Part of a small language model's weights.
Architecture: rotary positions, no biases in attention or MLP, tied embeddings.
Each number is 128 + 24 x the weight over its row's rms, rounded and kept within 0 to 255. Layers, rows and columns count from 0. Numbers have three digits each. The size before them is the row's rms in percent of the matrix's.

# layer 12 attention value, 64x64, rms 0.238, rows 36-63, columns 0-63
106:119128137110164122149123113121140180111115132099155109104105121103127147147123082128172123155093080117109126157096139125144160173117086167115177103167109156134118104151147124130127157151140120
093:155100121149144114114131107180140125126097136102133143150101129107119130154153144146133126136180100100162095130117164139126117102142175096130089104116129159173138171116091176100126119098114129
112:113123130120120142143136153141113075146137099159155135119125100157118104116136121096096159170067135160129144129131103131153115136104114161085101150126126106057123093110129120138118155111092103
098:126130102119116114122146137145124119114104153180124130078130120136116145168108125080112106105063148097120128118110137121178102117138138096117121096148113174168150122164137131173095115143146109
096:117148092098107129162113107165128150121137178154134099122134140142114129151148136073122097102109151129186173165093132123128136123095102111119122135169103174101137109122131135124133102121098100
099:160131169116104131128155143109108123137158151155112141146128128090123091147119162155109100138118133124138154163158133174140107138128176172079143108073154141141126132135113106152142144161121175
097:156109099109155083126101137132131121152063166140086128095131166139130144140113153106122120100130160087119082127094141142127105163102130096139129088157121143141118133144101169132153144145132150
095:173095150115127128085138131100148118136154121099147129134103093127117170158065130161132150161168120164127134126103127143113109128121125140144131130079109081106114085150093140147121134133127084
102:094137106071153135167157120134096137095113130148135161145124107104146104121106116109149109087157094183132136130135121112137166102100086129132151133175149117130122148161103126151155106157153136
104:109095157124107122184143106122166118088140098163119130166128089082142117131118156118137119109132113132122112151114124109108143166107156111079163176130167123139164095133116103142162117132119141
097:145142122097128112062119113124099137166090134142128113165126130177162114149104114129110143130121153128130116132103131137164142141138113106162096127124124110185118161081112120164095113095140172
115:133088134111181116130122086144159131097131098122111103165090110107179098123129109099175079103159110121129094155137144104132158161105118099143168132156122145139145127133131116138159130133137111
087:137174084136151121087140128113146098080137151091119131136113155074153150080116164122119090132186135113103081113131129118119168138128120114106145135120155141143136147144149132105141102148137135
111:115120158124131148152127161121099077127142153168161118109109136166076103122136101124103156128095103114103146135154094163173089136068123133120113128131127118117090131099148093148125144119124113
096:093139098130148169133130139146129101096113143139134145134114058130091132150136108139058100157125136112138105087135121131095142145149127154109149096139130103092135104162149115149123166110123092
089:101158162140162098119110084147154148107111121099162158103132108089142117176117112101134127130133122147146137168107119114135095156135126121137135116141070092160145137154117141111123118183174134
079:120095136121136082127118131156102082143154114117117138159132141125157121141112131130111153130106134135154100078094114079131148121152112093162150106154144169126144099129187138079135124101131089
092:147132126124134112134134070132125100171140139112138122133114146133074109185104126098139137119144129113109117141133111159139069068107139102139103113119099155139132135118097155098071132153128117
097:138111108141143120182131166157151107120113121138122087113089096148143162139120178135130128129103100154145095158103126098139118143134120155073115102120097154103095075111128136117100151126136158
087:141147153141108162114122119128140109127132071137178160148144102132125117150120131136122155142094094139142161125116083117112113103088122119155135110154121091140171083123104080091099123152153097
106:137154110149102082139122109118112164103113146112099131153123120089119144149118114105150108093104129127153136150181145134070101152133105086098110112148138118154166145122129169081147097137142113
099:139159121131095118143094169165157104118151132158122108138104125178147111100124157166112144128094178138150120168134128173123089144125133125106144133106153130094141123109143147145128163083093104
100:101085142147147199132151137119096117145116151148125105124120074104103113125129152137127148120140117107172088128128152170126106117128158147087134099115111151087153120173124118158139117139124161
088:132102145110135120147114140131118114140109109160127094128087097141101135116132109152085128140117146145112083097160110090141151149147172185112174096129078138142144082119099117142133122146113153
097:106123121126144149109171105151133144103126122139128091156172075156139123105139155103119148119116112135114120168116146171125097148061124100103143094187108119127123115159112102118124122160111143
091:120097109139131173107146149117118100161137110144147121130158098146147163113114108147103125133092161151161140103132091125155127130134120096154100145092127152101101117054130133102123114087086108
108:146129090142077156135137144096087151169110179136164119151113148136104128115144142101082145142114131110137152139123097124150089078098118131106153099135130133109109148146108087144118159144118162
089:161128153171112091172141168135102168144112118112120111167093133152159083156133127111147124151150118104115084124137085153135106110102107156152134122097126128117111166120137105095099120099132105
# layer 12 attention output (transposed), 64x64, rms 0.322, rows 36-63, columns 0-63
100:113088085160139171120129109084106116121123137069164133133126098142129145138158171131099106142132147177130118108107153110127110127111188127100140097134088134121164131111123126131141082127141127
092:105134160116131124130137147132127106117119132147102148157124078169106114144102095109168119109101136109116132125106129138098146152113142163098149135132152162114125116120099111164087075197163155
114:088076127100136122164117089124122104071102134077126128146145187135137130141149110113094124104094126113075137125148136115111107137135141097113101143150142114128104160142130114107106150089109121
097:121117136116137116105132092139145116104138104156113137082150091107163162096122156122117100161089139133156132179150075100124134109094178163124124150151103149094105135127132151104105106151124122
085:125111125111082086063130111095104130165104094093107144106137118186149145146137141158131089120137131094099132100140117123126136102137144155129127133167103159104101126164137148098153101131138125
094:105122136110129143134096160127132127101159101133129140150117161100087150118133179077104139142122149158147102126146126151127178140139149155202146127139163117131107093156145113115164124101140110
091:120131124132111107106163095106139124091131100142150119135071103145150147102107112155109136122106139133104110164125107135179103134108096166156166137100167146109136155114151139112143071140149092
091:136162109120145085135056148145134094101120134130122084138093129131100124081148126140100161164143127118141109115142129165115120157150144103108148115113139167145139101097121090106117166107164126
094:134107118142101158089102117086149132180129118114104118097134140116143113164177103124114134106129100103153105147152124166116098180119136124095096151113080143137118102127129122134106079103109108
099:112116145101101130088124144113110106110146123100144140112168152117095068152139139125100114168097145140183150108117121159126130122184108132137089133092107107103154109125164101137131139134099103
092:133125122110151126173149148185126150088171140132122126129102119130123145139126139160095132089159127097120131127155109145119140123072083122096150138107172158089147140137100139173119105136132094
100:120092140120105166055121123148143120150114143103143127143141115168114115110171161184134161140137170141153103100124132152130121134141093095116107134123105153121158116127152137154142075134128098
077:132109152076136103098136149127175161137071115183130144132123093088118131096144104113117124115146119128135127152118186078137110111142148099129136127125134144142138085121099132163116137123087125
102:122111138145121129158141094120176125148122112074143125158171152164122138136126106109099136137112092099100153113121090147135162125129159132161143144120173146146162128140149144102167183140115093
090:144114112120161150115099114154146148126164098132123133139117136173139129151108136139119141169131146097110198180111139161136091137110169106153111096123129146129103096116076137121098137113127165
095:112142139084102174116184103099130140082116115178153119108126147128124144147160124143169096149111149125131096119080122118140140142104163112077127134118132116128110120145076099125151119122149116
075:151150167145136139104172109145139120091095169119113093128158155138131087096128176129150122168143123117112137144150172138113117158144126174147116108140167140110100140116110134154092107098095114
102:152145129111099122144131154111131116122077103160139137136155119137086149118189104159154082130118100123121136151148058130083176118138123157136099156144139135101151144124141128122113127149154124
086:097108096147149172141146112111131145111149132165149159082139111186124105120159140130105140144138158185086142126109144166086093110156123124136142158147118130111119152138116145098148096130148141
091:113154144147123169140120154099138131103132114135125153147159130089147121116162147115102143173164095107128156125132125093109127149135086091108108118117061109147097144125089149091102158143151144
101:168118123125147169074131181131137166136109124105125149132125130126147156143100154117125108126152198107150082147100106086143131135168141100111111138140169112091118151111120122145120116132139108
100:139117138126163100128091142147146133093169124115128080178127109119134142124134140127118112129089183134085120132140115170120116106171116101165135137146152135118142142155087137106174172095128135
096:122119106133114106118129121153141108092163129154117132146150100121139162173148094113107132146125102140091083119096145166127111123134157151199132127155100100130116123094115138115066120133143089
078:114131114162133123136130089135121102122158099162137109128120121138150138134149125133114114177147095147098164143118132179117115113139124091137106138111147151109063106108158120165202148120125100
092:082110113172074148090122138139140131093145113093151179134100150141118099125152147146158100143140113140116127131116085118158125127143141146154149143106112177137165131135101138160097170120138139
082:119121100128183118118143141170127132135129201120102123136136127144135098101149094112135144159136083117087130169118137118116112114142100142080158141146123107133142166181161135116092130116140119
098:133114089105114107130109130137134172098115097140147132130131129120172125125130126105101118077146054132131139097101129141157144099124159169159085178123143124156110139132118115074141114137142139
090:142139138145114135181169127124142161113110140069115115192119129129114125124124180176128130130137133182160129145128156178117158107160139120132116174123122108121107130140117113124118129171116142
# layer 12 MLP gate, 192x64, rms 0.237, rows 0-52, columns 0-63
090:094129143146146165087104131149101129130102158096117118116100099118118151098091128091171130126129077118158088133098098130130127090143164126148130100158169111163156142098117118134118124092135146
115:117127147128177108136118132110105160171157141126106141140084081122139160111125158105132145126132096083138126155108124106095129143105096126091164113106126095142091172145083142114141089131127152
070:141115113179128146154136155138100064135133077105119118141140140093119152152163081120157129106146139151140143131128143151142164124124074153126109108110129139159148127145175155108171110132144133
096:146106113085153119117131104131147171137135144146142134095124130157131109129105123113098141137091125079134111119132097113111115157136107087140104170067135160104088159146141090160132139161169130
104:123111107106119127109133120175114139156130138142110104189101140153092112135105146116127112130092091138142128123117146158125120120071147083129142099147163126170161133078084142137156128157146116
096:141175164114126108103130130138115109126088095138125114135137181094115125122118138119127161122173129113179154119110160143122098174137089157126154124177160141132134139101125179142103122122166126
108:136139137119169097065124131163160137131107124154094147112129137166108156123120159119142161181146114113108120143086137141124129136121094116160092091147125134104141151121170150077097120118106131
100:151183110120122136124124126117114123113149117136164142133172132099111091103122101152189121086143112151146115122121140136178147133154128126138149099090162104118098176118118111110137077139131092
116:131129153127150143101108149156110192120093082130146152123118140146104138167089108106107112164091099173137134145159149116126136115147124181130106126100157146137082123162124132139102110113110144
109:099123158101129101145163149148150138131124121135151107134102103111156132142109128080125114155132144158115174114146113137132131156141105154081096149119155136154079155108154146186123089145129084
098:143120117102114110115141110130118175144121134099118117121142088192109085145119142131128085136137131153118107149061162129132169141147145148149106147122123100116126084117109093095105120126094092
106:164120168140092120133141138120123156107142126162130101119108170157122158080138139152156123163111130105139115170166162149114153128163156120144114141089129098116077146160117148122149080134142126
099:126157142120153078150121093126142119135139100176131129133138109144100081103103101137123121159115165105104170128128107145111142112137109081098136120146144094084094134163146110137144092140155086
107:108129122135153121116130147084137158090128096148086110126110106127127141106103128160093110108115115119128107093138132124188165140120105107121103142114121096171123148081088158160182109140138143
100:143129091131136130128136067153127150132116115170157126119085150130168151092105159131115148105116103132141106168160132095125137168106107102171116188124116144134134170126140109114127103101127107
095:169127165141115112111123092122143127132099189152104134114155155079179097121103101142140122183099113125149152138119099116110117165090109121111145151121138129135145126147146149107137077125111117
102:183151106135146126127125110148128144109139139145136112123123154135132118126110108098070063122175102127106134122102096100116142163169163112104170200131105124107121129113125114114136138122119119
097:142131110117185090151098093104143158126090110160149150140122114141111142167134160104097114116112120129110149155132166132129135142126134149104090097093134122107088128069159105152153130142157111
090:113085133087103143102114138129153144082178127107110134125117160146124139117137141114099132127134104126125144131119139124150126137128187099077126123103140159123126130155077166124150093120070168
102:113129132092157120124128092090104105108128137128142112138133116122135143112107118173132149163077135126130191155133112142129105102118106143100096103144174094103076134150121118114174114126087103
114:130134136129144110121078091108118102158083142126179116134113157151134108116152178163133151138122114123107111077127104108141098079133122137109091126145116095166110174139123100126099127106154125
110:135158111142102112112165112123125161161098130121096123143076118136152146149104140097129170120135163102162105153076137119138176141157106119080155139144138142133120095157129149110088100143135113
103:105115129122104121139144153144129145079130104158107115121133099173124117120171126140075102132158121164120119094171124096146141145089159151142148119147152094130155114148131108198134147131101112
095:138142164101118117145102106134094120111121145144148099116176170110134145130168167109130104085123124139141158143116132129133108105135135100153149122096140093133139129135054135128150130181126180
097:176142166115096137141124109145096097106150124118096097162135137122149141108141143140121137127158119092138118157091085161155132128094138100109092131106129132110097117100093128108145089189117154
107:113094085114151084133108123152105140155108119101142139089125153122121088110135156087140140136136119161172127154128142114108130140153107155115139153170169136156078111113112111140115133141124193
092:125109119149116087123070145132097125132112159118170095151124148108092121115147099088083083157111146082100136134103121133115145145119140137126134095107094134132145161144157132138087149143147092
099:154133192127139179138140137131144132097149147127112115138140121133106148136147118145097108163127071086121085139143120121136073115200126153124125126147136106138117107139145131112112094156159137
108:135159115105145162097119108142126119100078160133136137127110123128143106172168168157137174111121149134155122115154169124133129089129106173122160138147158170118140164109151104112103140087121124
107:087146117099140152119150150137145156129154178154093140095125155121083127109143107108158165124150061121116140151105123119148114091132082112138123120123103077102113128155145125137115095127143150
111:080152097128156129120142192074104151112135124098124096126141108150146102112100129142089100165107130097141138085150169108116138122130131106161113144139135129134108157132176120124146133104142165
093:091107110185118100118125138146102122116125098110107087172131125179160104141126164140121161128127132118109104105150156152159164108109128127139142112137192150112106115152126159145116104101155112
089:101119129117120154114119155137113134084114172159193155139151179150101140093137149129152079146089153170138125162087117108146115103124121129104173128115122132118137112149158104119136128127127114
089:144113143080136179123120138123135130109138115155165119182141146124141114136129081117091138119138102134140092106115086119162123152152178142110149090112146095094126101140131082103153130166131132
090:168140165105110159137131166114114145158147151147128145158152082111129145075126122117128189153116148112088100134117126145174150112114138126116132141126143165123132083133139128098087101142111157
104:133146154136171162114137105150115138109128086095129081113129156131144080133110131155126114128146088180171127130164124141121118123150102132154168145157163110115159177129134097140109146098137108
099:110131131106118138117157130123160153126163127082184143166109105160107101141122144117138183124098143162129140106070172146122115125120119127154157154096145104139126098137125139139100090162102128
092:109119099122124169150148127126178096130154159120122120066117096136117125083102127154145117138131100137131127111150141119136171150137118125159165159116097117123145078121142204111123124133114139
090:094136114131114120120148130147113111116146150130075099113130138124109120105098094090141116118183125121174127151187101113158099143126162106100165138155129124113201144119121106132115114140120116
107:140137111097155106129130123142091140116135139100123089148064174140112164177098127132141086117128118124159106094100130128122095137100153120118162094142177125139134108161157132130115091153114125
103:160132172136141128154171149154120159120125161125132135153107146162166108148147128163134157148124131159145158114149088110135170168122162086145130123162138126131099129087148103099114129122079147
104:106132100118158115120126123140153147079118151101150077108121124148107120093115140188140127131147151162153108129171119053132143115146137131111136126153108170149149126087101149117134123098111117
103:094112160147114090077101158151130135099103117131113120141136135178117107150119150149093113149121108120148117145105124134150105134121197117153122129107088146115149120117095079102143109088159117
098:103156123102107124126135152131140121146138088110153124158087116125066058106167085113165145120107127109131140162170115135116106126137128144101128116153160138129085131149150133111115115165131105
103:135094082092126126115115120142116131115093132130138112136155154155080165089139142176161142129096142131114089126197141106102123096134104149173123171134128113114143160125106127110109120139127139
108:104118124129111101138163092181129111095171142126084097136124155157147110104163182160114149143150117108156140139142134099120135142110075111101104110142151151090139162107124124125134095134115113
100:128176163132117145114113134156163167121149133128119096151052137140120161142118122175093154159171122121149119107143133138137141107144101156096126142107125143171143124104154104172125110144130134
105:140098135136138133118115104140153159111143153150095204141163131129148095174122129137072147094096122134151124150113118117146134133135154169127123136143159152174111115093128131148106104143115086
109:141124174122143075132142082143143153104137112150108133132111171046123114105165127071134124174145112143122153145162119131097119132177114145148150130104117129135130126137119126128148140117148142
088:106134150139135090125137161121123107169126114081153119172119135115075145114121129109108096163141098161139149129130161103090076086140118125157158155121126116113142159129121148096159170122138131
101:123105175083162187150069121130133148120125104123167115122126120110114114103117104166131100107161164095148134087137102120150125125130110161135113140137131108145121145091097137131150128083159114
098:112166130154119137132148099136108147128147140121109110077110142135137090120174144155122152099155070122134111121138146152173151121163144149089094133141117123107064110118133144131143116182124132
105:101098098105121095093137131142131168127129131118136148123099109136140125158174193166132164141126131158151126146127169156122125090143121111158109138110087144141141143170137121139076127092158137
# layer 12 MLP up, 192x64, rms 0.256, rows 0-52, columns 0-63
096:120120122089180130154167131116137099058117133113136155093121120124120135127128141125123157095136124105153107101141107137146104118146159122100124075164122118147176111151084159127151102094130143
117:131128107125121080110087115120088134179120150143041099128096127133129130171152139134147119142110145149141137148150154168086143100132140122132127129099123129138125169117155147124153150139092114
095:120130135145094124162071093142162145148102163120166109127096162179113121115136143164128149117139163116116128143136182134164116122122122170120165108134133121152162141127122095136095115113098155
110:138160161098128122094132135121120136169093168105163112138111169154141115143162147141101166169162156117173126110118133154153128113157111121135097098142109149123131157146112116147150110191130139
095:127105162144118111141097088140140150130122144169151085086152091103155152143110108148143118161118133073183116139137089129148145142113096158104132122105100138128131149164120133118095090152130133
096:088176128158100161151108127116134152132101148126126129158142116127121155114142142116099138069089141149108113134147143142147140096120132133104074140133136122175108121171166115086121116072141124
120:109102138162138124160111144078082124092146178130141117137151099139123161117107125145156097132153150130149144112128129122075120132116109157096166127142145069156142118120131147138184128118109150
090:109102117144139143113101123118170157084107129117126138143087111131151113091161115153152163098108164127101095113097120158129135115148153123143145170127094109104120070140122129078160136102146146
117:101123159124098131101118115156132116146092132150107169116132119094114120159076114091093125166149085137136146128136127080120126161093121100128092129111120137150108144120151171137166126179132103
102:134148130120174183107121102129132176122142124154126166154158140111136153156129095136116134121092130123114076113174105113114148079083100132143123146141092110125118122110152092132111101092110128
093:110153113105134141093121139176143126088102131100103126137121198128104154113134145120149148155182138149115147092137118093134117115101128122095123107132122114153151123159125158187100120101150152
121:177151144118139156183090147105108133075098141166151110116149144153105099115098118139121134148122104117109164156154097133128120129094103135111139092134148144131089128146125119135183119130161155
107:137096109133158162132128102126163100152107111116124136179197112144128093120141144133092153130094152100109102155114129139138087103183130119175124142118165117116123160110145096127136142127144121
103:147138163137139176125162117132112139133092116131145105089104156134149142104076123101133081146114161119139106068117129113131147104140118108125125126089139156147144111120091140107096136097174089
105:134138114102140119142107159071158107140097153083099159129124144126098094113156165109151127131158167172154135104101181138122146107127117135112119088148146109156140104130098143123150163117130152
094:118128144171071132130117164152144140114118127168074147106107152141149115107171127127128130129129129118098127118095108151129141171106157106135141086182153165134113099136138151167090141133127146
098:159155094157141088164069129093111170120143102103087166166141111084128139100115104135170106110149136149126133094089120131124161119143116130109134138117127107130108116121099106149132108137091122
111:143140148137130127146150096118156159156118080086140143146102113148136119092095133112132161141148103153103170154125168134111164174122144146151111088088154115121090142147118119116156120156102094
111:086116118109102151107118098124138119107186098085139133125159164116097121141171147140180177134124100141127138114144172135151112137141169105110099164156155120133133115160151133130146126106138113
108:107152128151104138136148118155074143167131177127122143156107138176115099144149123110103126132153106130114151134106158125143126130163117125141122136184110108108144126162198112124140145081129095
114:117142200161163133152129115168162126127140171119111130119133138105127124126121146125174127147108113107117157145107111136104128146097120156116105125174193148128148127149100168117124111156169129
092:139146180100152149105120102095084123180099141145114107075115106081122149131109135122158161125180067142132111122112149132078123147142113136119123117139129138114145126126113140149094111138127143
100:153098174174109122148121134096131156150128113100132151151138121108122096112115131104142121148129104120145146181104136153113122097062101110115107148082119088144115168099132126116143138090157133
092:132108143133131154148164103126076097117149119149119110121152102132133067085149144171172165139099152147139154102145165159132149135138150119129150181115126126114120122089140106155120115129096130
106:132117125064128101145119072134124110096136103130122091146119109140097152140103118114142140132147135114109120105143141090197115130176098138122143139113152115142140103139081074141117131164134131
115:139163159157135106148107148139132132118129100105179143116098127116148151141134117149095152174131143074126173159134124112141142111152055153123135105113104103084103138122122093126140139148123156
094:148100123141171144174148066108161128159144141137087134126128113148086119149106149157113151112150121141149099124138144136115107139106144103109125176133173113115106082128095141122181122116119119
115:136109114124116114127140162113130142149122088146141131159110147154141099091136136063123125159111188142143146097118124131152167120117149146134142144115088142127161171148123143081158143134073112
104:120174126113093127130134103133161138107118152140135086123094127142166183157152160141131153110146140128131122124106169142138154093078100146141148128086141168098102144099113095109109103108119110
107:111096134115101159108142144148181142156116115175131088130113141138087101151148104136140128115092119138104144156125083088117095097134183120114118169113165128096130148134106092138122135105126129
099:159142087149120124137122126080130137129138101094130115137107108133166155149149130134169103144116137107156131134075159141092133106127072142158147183116108143127099158139096134114124140074134106
097:133090108119128139095166138142119165119136100089120098157132137167154075123099142161095091125093115134117113115086161119143158133090135125139107121111080144147093098099140145129102155148134130
085:110159112097132134108105139107112140119147123148120132072164127148141143147128176124161100195100165120161119130149122150114162162133151151130132117156134125117147114127085087173155134118160118
103:102153121108129137135125176129101145152123142121145133123077143181135140142129181121110111165123111132127122133133101121159159143129124172144167143120095123158099128146143153197145152094122164
091:103146102094137102109125160167117150163131124141131093109138134127135104159114090175129146142144106148156128139171130139127123167142116164174175116142150115138145159144091144180148142136100101
107:143166121135090154131106127122155154109114095126140138119159165111160103085122155143122122142137134140122113168103089145097109129135088087149152130168122112093114196124113109125171147109147124
094:140134135185173092107103157128129155107109083152112138125132108117144161173118127120109143169133161130097116125131124140136134139126124153127122120129146078160168164133127186145162163133105152
082:130162089093131124089161138134095130139139140138127153124143134153142124125111119129122123129184125149121087157079151163094127160175139169092156142109156125146132131113129146100163171109143161
094:110183113136177158157179171106146135120097128154141138132134136126147107121089132139114104097137131141099154126174107122149107177113114122171127117157117120165154168101124149117113105135120153
103:112107078142133102133105158143143137160159072099119153116133145091181095146118141148107136102125099119142142143130129137083132148148070130150173128091131116123106115137160134109095152139151127
097:134120112129162129120122116133110076108136119137131163110106108157146106103078148122154113091118138109156137148193143087092108133136131157115162150128147122111162103136116107130159144131063153
105:115132134136127155155131151066140122186164123137143120131170148114159123097117162115105121114135133102164145124103110149130131140089163075119117101160129101081137108130160152153134129141137166
096:101124098158140126118097173145103119099077128125141130130158142132112115154122120128157110079178125146117102156147144088145134130122168112102156172121121133133150166141120087120145071126116104
097:115133118137128134152163106078114082122104144122088163176150103102148096118138097141135142125108100109150172097111127135166174136104146108161144137115147106132140097142145101156126095116146162
096:113155125113099140154145144155105119129107152081131168113126084125111127153122120182092135118179118111101135132117149157146106102121139120112114161175140121152138164161150110086129093139149091
106:150170133123124097119142126143137149136140125191104149181128126180124143122157145113126115126107145077077108144129092144187105130144082117097157147123133167132109141154137130134127122116114132
088:087149151112112131137114092155096143132162130135125113165119106147151141138152143112164150153129135099083133152152144119163123107161085179158107127140165138134103119147166152109105173118096138
115:125085185100112132124136141127120129112120141099128116161117103130151119136141145149125114127142102078181133105146149187127150108078145116117132092119129112166132099116164126181129170109126129
099:150176142105147138117172112115107113117100117098186141136132144118074146119127154109151102111103142129187113151148154069124102101150136115142120113123159096129155099102120128100148121134115121
091:153125157129092154157128091106165081106134158114134130133093126104133122103154109112140140158135144120127103098165109148109059134182148122165131098149143152126150158117146131135174138112127127
101:122126117133175149121124144162113115127090150133146145162151093136120098164095134091106123134129091134103140151171149142095166179144134106138137138147118106104126165171121118132173124155167098
100:116129159153108092150135152123109134137153089129113096129138138108137105116136158140144129152150138149096129138135119113157178157159133154163093136055123117107104151140090141071126089115140109
106:115151150148113099139101154153096106165145114119132163112134137164101139099155130151120123142120148139119150133103079136059124186126101112141166126138147118145125153163146175102105147127149140
# layer 12 MLP down (transposed), 192x64, rms 0.239, rows 0-51, columns 0-63
099:108138135123113118128117115189152190131144144132092148107117118149130132163182107132103141086141123106071141115112126134130115130111139165158157093160140143094156147142116109092125090124140129
118:129141120156109132130119101175129140136145113143121135131121061141113126091102157136133138103103128127127115113093136059159142097092108179107102143114062122145118119128103160130145117135110107
092:150134114128116111115196166116086105108132106128103141146151127100156147152168096112119129135115094130137118118124087124099129116120110112133051148142096128121087106104125158107164146123122103
109:123128104096096137143128120126103161128124152096113145152159106170138119164138140108188136141163120130133109150149140089160157143121133103133115091172104089104132165110146103159122180137149134
099:143100148128136157133142128108169156124096158139120142116132153102090136113142149143122137108117142138126086104128165037144122130159087138115108136122123099110099128160092164121101110123089123
099:088129180159127174114110140116140098122075141136125160124123124144110130144133138089122115085128150125169126132120129154113148162118154140145157115102150140092144126108216150129113127123143137
116:115115124136139156156123142123151145115127175108188147161122154112101108142092124120149121088153141139147138111154087117121089093108133126116075139126128086132104144159126085180092130138121120
095:101147148128145150165134143130136182149122171119091082124145162089161121139146116131112156124136101126100121105098151112116118138118108132119112092125146156170126109145067114124128103113156181
110:122134124136114153105134134133120207109132154137118141149150149117122155147092076096059124127152096114110114194124120140123138131134175155126146128124150135117135111172133124112152138146108140
104:130126110120170171074106123134163112126120087120137147124124122119101110148094157165121165121107165101124087102187143075115122092120103125138093112135116124100139116143110116125172124133134118
095:112108134151141157150150090138110132101107118127113110171105103129133109134134124136128153159129138117149092106096106111188124106116157127161134151089189154130096112164144118140120109155137068
117:138151125121131114099169151143121121126125131172127094096152155107131130119122130150137137120128123143134120112149140199152198132119129114115128119152115158127137122150097155128222133118128154
115:105130139141159073143102084136143105124147099161121151093108144126153111122173147098123141150122100139139138136102113081090119129144117121115124097141074171176136145125157120137098109122140096
108:125120133104122116084116124129125167121142171125126178145134118131081128134166167139113121121143088106124116165153129102131120136120120155138132129162092109085155157164168111116181110147080138
090:124121076129104130161156093133107154114121133135112149111081115134162129115141105127173111132118136114147129134099167167124138126116103137106137098158197145115115156091120133108114094146139186
093:130111160140110144118132108129119154100128157148104165117181114084151106158109087107151151118083116113140125110134139139140170149157126130130120143152201148146105108135116113121127083160106101
107:149143135142115142095146168150115185120141133168142151099125114148108120171126168153162127122181122137127106138147136163128148091117127164130122148128136099132105129121108116115119079118152196
110:109126129145157126100127119124111152140069186145166138118161128158133114132144144140150106120118105126111172168110178086126128175125110110093121140128146100127150152122107090117096133103141165
100:129133163117132103157132155125083112176125103192105094122124130104118143137144131123146110105156116102164133167122152143153117118121096106136143081139099143107137111132144113139198157134150154
113:131122131130128163123149146130143144088166090119135131151117103126142095109183105118135140150110145128129110143126110211160131136096120152102143148132076166129133122116154098123114160157087128
110:136147143150132103137138143137115147129158099154102139138106151101135166130147112120139125170128141117122141149138140087124128078139086152112136119056122127130139136097154190108113084084131165
102:119101151118135138141118105128101145118111156148139139174141173105125167136139151126120132127096157113140122163146080158126153112119148175171125105142173148103094093176155098134120166130128113
099:119117118113122149112148159118087183145107109099161125104130096120070157128098143122105146144126150147119125090111135176117101137150170124125122112130119135120130111100120153156097119164156066
102:146178104108110133146102119151088139130120148090159103130130147121101110114102143085191115119147189126141124110179129144158134127132122107155124134140141099169113145106134110134089147124149163
102:182145133105160137121122155085100163123116159141145153148145139155118146117139163118098162134148081132113132130086072158105147133153141139108108153128106104141132149121141107139144126092109186
114:141130142118101136128126114147109189142136127131093138183125122150144146118152138200098126143113144136149128175141120127163155128111178154113143102137148103124118167132145157141080133153149100
078:148138129143101136142102132117096128139124147136076116139108141111143133120150170136151110114065162096112142173155135136148124162127142110067134107162133164125112086100124105134088117158159116
102:124147120131106170088117154127117080125108133112085132137129180140154119120139107110101163100124129130115146118120169115107146154173157141151150108083129138092130070096166107134133155124148126
097:109143133107094146106116147097181100153129090160137102134178119096138119157125122149156113132114118113137127129143106108102118107122116176150116154112075161133178141126156123116155159116106173
107:122114089132112116174135084147178142127142087137119135154151099156131098119142128133130146110142175138136117156114148126142128148141118160124143131126047125141151151141116166085154109116087146
097:084170092127129150115180144111120084102152120172142090105151145134148127143089107099141106128132116118151141147092106094131160100125117166124138147133090140144139134124123125107138108100146069
100:106153103129154134123119155151121061094150108138141062140138114125146166117102120128129124117132142109094120135107177149133163115157151116133170120132130147139168128111094152097157171109140146
089:134111149151119073139136150143137132148111081090141130164157108107146097132118124127175113157123080112107121149146132107141097123077118139130135103118171119135146131151078158108099097122123169
098:112133126132152110123147133108097209132098120129141133154143114143121087130092141142123136104132152119108172177142119078119129114136117081122130157095107136157100134087116150124078145128123154
091:121134149115126173131134139107112147135112105133151134102140112087156140121199076133131122129099133177177145064132120117137114126147139105096097125142166111138122119152122148112126112131152080
103:132137122152065139080132157121108057149137103139139137089155104113120108136106134114152132135107125126141134149128116094129149130119145118157118078134181095126122082152110137136094128111164107
109:139120160153110115155158102112132149161111122081134152169136101123132090112094109117099108171115123139095147144108093096159150132135114157152123146113098125149109088130107166120074100135096128
088:129124162082108151137103136125117106135121159110126123194131145102087107099130134126158144118114159138136114124161131122098117105121157097096098073106120136098104097122126098160169125148126082
088:133148150164095156114156091143150134121078135115113122144096104138085116133190145165161121144118130117190114113169145152157114150115141152140125107147131116111126165130165130162120156140126125
105:116092137119140107147090144121145146110114144135135135144123108106109125200166116145150145109148145096118147151161137141116104125152163115137121138161099116121091112099068136136064159102115135
093:138124157082095114159154095115133083123116142150113116133118107116096164110128142124136107143170149083076090114128112124107110122123134138141120083126167140164113121156130074119156113144092147
091:099104142106131084120111098156130100154138117132113126120070155144091088128162107127145121124147135157087140119108129163131130152138088158163164082092122126113169129129147107107090136106120111
100:121112146146110119145103141121109080128170124148177137121158098112142131156126150116119134168082135143130114128142118093109101078108105159124140142130132129124072123163092090135131177088146120
110:121114103148163139111166115130116144138155112168144128179080119122163114109138108135093167140121126154162148106099115155137113113112083122122144121144167121102110136164139141139198122104143157
087:122099100101135105127157169109111113107128124117147124138152123120126110136172148124181124110139115161146117080182163148108184141130130124139109169129108117135145152107069128130130123110173156
100:140106133123168125106126181136145104154100108118123146150091126081138121112140120120143154137174109099151142136107107096128145100139132209117158125126105117119157139118123115151121178170106139
092:095158148096128155103166195108143153139150125141074166116124134149083092160133108126131118134143103146143126121099092081124135133118087120133110148116113114141121114096133122141164113156104105
122:120122142131128113121128147147171129100122112172119128109098087108178126105157105152143074148110153164094123121158109088138096110130160116123133172131100087100113177147110144133138099129119130
103:129102115157132120079131092113118107110135118180118095145107137117112122133140097149102178133114142162132142125164148140110102139146116131150151096110124129111166151164138080132151176085172127
090:156109131146118150144159152132121084124114127118119135109158121145130115111075109177136108106153132097110158121176142133147104113108106136125162132090159101118196157133125136154114110175157116
088:142119144131128123122157174121129124136137103139175124124108134156120132082115157112127153102126137129112120145136099093155145142123123093094113121115179123127078142149091146139058103074160111
096:118167126159152138115134120141121129102165148128159126112114136077152108108127176115142164105117162138108153098142117138191145136135131168097104117137124091109123148131122141139115134090068166